python train.py --num_hidden_layers=13 --hidden_size=384 --num_attention_heads=6 --num_key_value_heads=6 --head_dim=64 --intermediate_size=1536 --vocab_size=32000 --hidden_act="tanh_gelu" --norm="layernorm" --norm_place="pre" --norm_eps=1e-06 --positions="learned" --qk_norm=false --attn_scale=0.125 --bias="all" --tie_word_embeddings=true --parallel_block=false --init="normal" --init_std_qkv=0.0231 --init_std_o=0.0 --init_std_up=0.0231 --init_std_down=0.0 --optimizer="muon" --learning_rate=0.00139 --beta1=0.93 --weight_decay=0.084 --lr_head=0.00798 --max_grad_norm=0.5 --warmup_steps=200 --schedule="wsd" --decay_fraction=0.708 --decay_shape="sqrt" --final_lr_fraction=0.0 --batch_tokens=65536 --max_seq_len=1024 --doc_mask=true --train_tokens=627300000 --max_steps=9572 --dataset="wikipedia_en"
Each number is 500 + 40 x the weight over its row's rms, rounded and kept within 0 to 999. Layers, rows and columns count from 0. Numbers have three digits each. The size before them is the row's rms in percent of the matrix's.

# layer 4 MLP up, 1536x384, rms 0.0689, rows 867-895, columns 336-383
103:498527491540484542522464530459496524581525499500468561541499528431442459472506513453417468552623603480488515438460598555530496532479532501459505
105:489584504474443506545512478520504445513500452468497443504489484548489384405453430527497551454554520488551518515476525548437497422512529459492524
094:499519591477459534504519490507456540518409416520478521564429545511441619476570471484482449478526505536503492453473507514487443531476498492554497
121:457529491474521434441471510475469473471556580474438555500531539448549475530502572424433499532471471470511474458524479509462466465529458515458501
104:477522503512491465511572538540418560539483522496559481471537446446523491543418535422511530506466541438510448487517551431510483521420561488491495
103:529458575503530473524496480507491503523489450475398506506523467536409502495511461526514500574496562503479522531474515498494494534573452446522431
097:431480499446528446474563493522520458502473514538421534438542472494452480428576467507572559513492461544496441473513495529541539543495494508434510
085:537479527525461496467495515450449466470518477517483470562421474556461523513432490504504561506458520496533454455541509440533453571517484473466517
088:520452442473491477542523540439517569550529560483519405536520472518439525426526455454444526472526487498500426474491488511501502542423561609477525
094:505552561424498466484496490564512463437495568479583497460420509504581467499526536455561514561449545422490418446519575469486441480548536452468426
086:443517561419522453512519427532515517433471537513536562525509488487515475469476485533555475491477474467574433540513489476353530492567608528491485
102:488501517449452421523504416442487491510495517466489493513525523533508516466489467528527443541528533534426497369486498515539564481472575467497456
084:543481492507502455521534460484543543493492483462412506505457528507520456544496515466539526544533516533529484544494477540495536545406595526511507
121:511492569561452481497571501418455541520501455528494481480562505522507485494468442497553494487527503510535562444506492493551479426520524524476494
099:397510463453485484459481444544512496501461533567579595523467548504424514546524506561457470444540471545528491518550475501519551513495507506463486
104:448509470557491540428558495492544490527515557592481488510566479474453540413602466502498506545496492524544512608496502484572504523503438508531537
106:491521618505426476483545396489515468478594486449521489546470489483478420485544393495521451550532450589494542478520552480515589511495466536456501
103:519520507466544500464455525518499517515470575523515548443414520485519446515532478531529565548492472488469494495453541532567506501491460480470489
099:502447588488482494508466470461442485584533568477578529482542521468518450490539466492513523498498414485569551465493549442489549515470451536393490
111:537507513461474489483520463479456450518484404513505440500506538555489475442577426468506571506516478519444532443480510518555491526492573494513539
100:479501538532535538522485440495424488517509471422498548507501463517493470505457485482524449501442475518474494488534554533529476450515466476486531
096:513444431561457562494477483474427503519490476513532506499567475489534486445518452461560549451485512505559520537470562484537497514445445466516551
084:515573494494496567501578478548520521427482460523505446415465421516438527517462489445508557497497566516454401517483476531481502477526528513512450
090:507505502527423536486465561465521461511431464461491562577495521484614496479535361494458432518461455454471525453491481497501465536439524498491485
100:561513522500466493458520443476490482457519532469521492544476491463538598502532553554470536569503528574494485483468571514450544519506535495575457
082:388460479456500585499505481527576507565486602521454522460472562499571490512518490499493532508556556480556526491489443529527480501482487526491451
102:523550518498534459465434525513502538539496478536541424601499489481553558545450496481482530499458574499409419405508459500486447462490523478583530
093:453477484460539519491548463516441451525513496543442517586515448460502520494556514534453531511532562461531493489466520538469565526563522453518491
090:523480445503462562535528496519383500474475505527460486435527475482525483520552492489528483484490503434501480546459463555469505476574491468435492
# layer 4 MLP down (transposed), 1536x384, rms 0.0644, rows 867-894, columns 336-383
106:478495510458551494467598513519466459530555511505508515510499477517477470493532552520537459462508409550553484531458548505474457500497553612489482
106:497468548457526525538497515494528477557462524492526482547437530539486425496540490495499576518532479511527514435440534483470482573536478550466453
094:448483442465552463528522562450506527542494488486473549536510558525495492417524475519476540426542419580521480551493480496542453469538419470485447
112:492501483534592503510453511445449569540418509512543541544531560522479544512504565509571511537491528572524475518441444457508564479523496511469469
095:494536504454502536503410499538471509506500486461397452506487528586454496539491485534442495512476535571505504538534459547469553381472485565507526
099:544518524439557475474463481480451483453514531520533521468457530433533489503499454529510494454449489518476532436549527510588571459495543497506515
099:538538472529448495459491493475498554516515460539494452523435568554484558555491510496486493440443509510444492503459484469502524483476503481471537
086:450553478525481473454539515584552453478455495518482494480515482540516453543523530548522420516464499516480540500525458545452501495435502515548485
094:515490420413484449544429538497498557545505556504514502523538559484513606475510542494445460478574560506508461501449436465569525539508589502505576
105:478498575514562546496492484562479557548514438442530545497531526501549488484556508523560493558515547503446473503470548585517525471475556478522544
089:484443542589433501455494517483446436445562482516507467465464490528511557507519528480487465403482453492512566517483485458510510476509551506514545
094:552461478479479494479459548502536549441483456480496517507476514490531552538528504547458462455430539562483504600530562507453480514479423498471497
081:480515563496431521500500517547423501445525510467537509431534454503485492472555428455456460475425442444490451467507474563480478499518503578484436
124:488454545542468577560453460477508532514475521510528481485503507516509425519555436475473512510544490499512494559528484520490568549459437435476528
105:464432499485495489491490536543542456493538476447529512459433549487484514507519503534449451554533541482549554566473514515460567513445527535462529
099:539440485475511445552461511434505537469493489432464454475505516504508452546507503530461592524478480504466464503464488584496609466505446480427488
108:421428508471518475523477552521437484517493514446559538496540444462452564459488512515485471580507548481516466497514513475482471527544459493487493
103:518463464509552498481510488486509442453501468539493462525438512458542543494466456444487522521479491478466482418443493431502577494429506520457519
094:463520491520515575485539471448459494463555480460468522514468426475515487482479541481466521502516565461527473504533426523473522512517534475572590
113:519477462513563511550545514495557491502469594501514553465519487506476515482447508561485494529472549455580435485443511511529527436474434442417504
104:525517507526522489475547599572606546542514573510484522455586546467513534520484492521458521490527498509482479479430470460490538445505451523545479
099:537551493443529494487507482489481451390505531500466436495557588439506486486404508508459503470479501496474473440473537479550552511468507492474532
084:491491499540531459437497537519480470491493479553528494490487525502530524505499560454445522532547480450579521584547479463453463601452525476594535
093:443397549493561528483501457455487536486463516483583522456493482519457510472463515437430464475491520489499482579496555503436462524537472540514512
106:485544525475510509488454523435478505533466595507568474521530515476463536525543469473526506528535475509495479482502462544550517495479505534508543
087:508450523592518547494598529472416478539512445488476552466487486452498528521557533471498425542453487445511518511461500475474512467428491478565487
109:467483544559513455486492497471546448469537530514508503515483500394543555512547568484465449476508437531570512463409502500516647494519532555438503
093:587480548519479536471437475497480480477496500497499458546503517540499489512549499497471516556458526535502478509470437509427419558508498549547472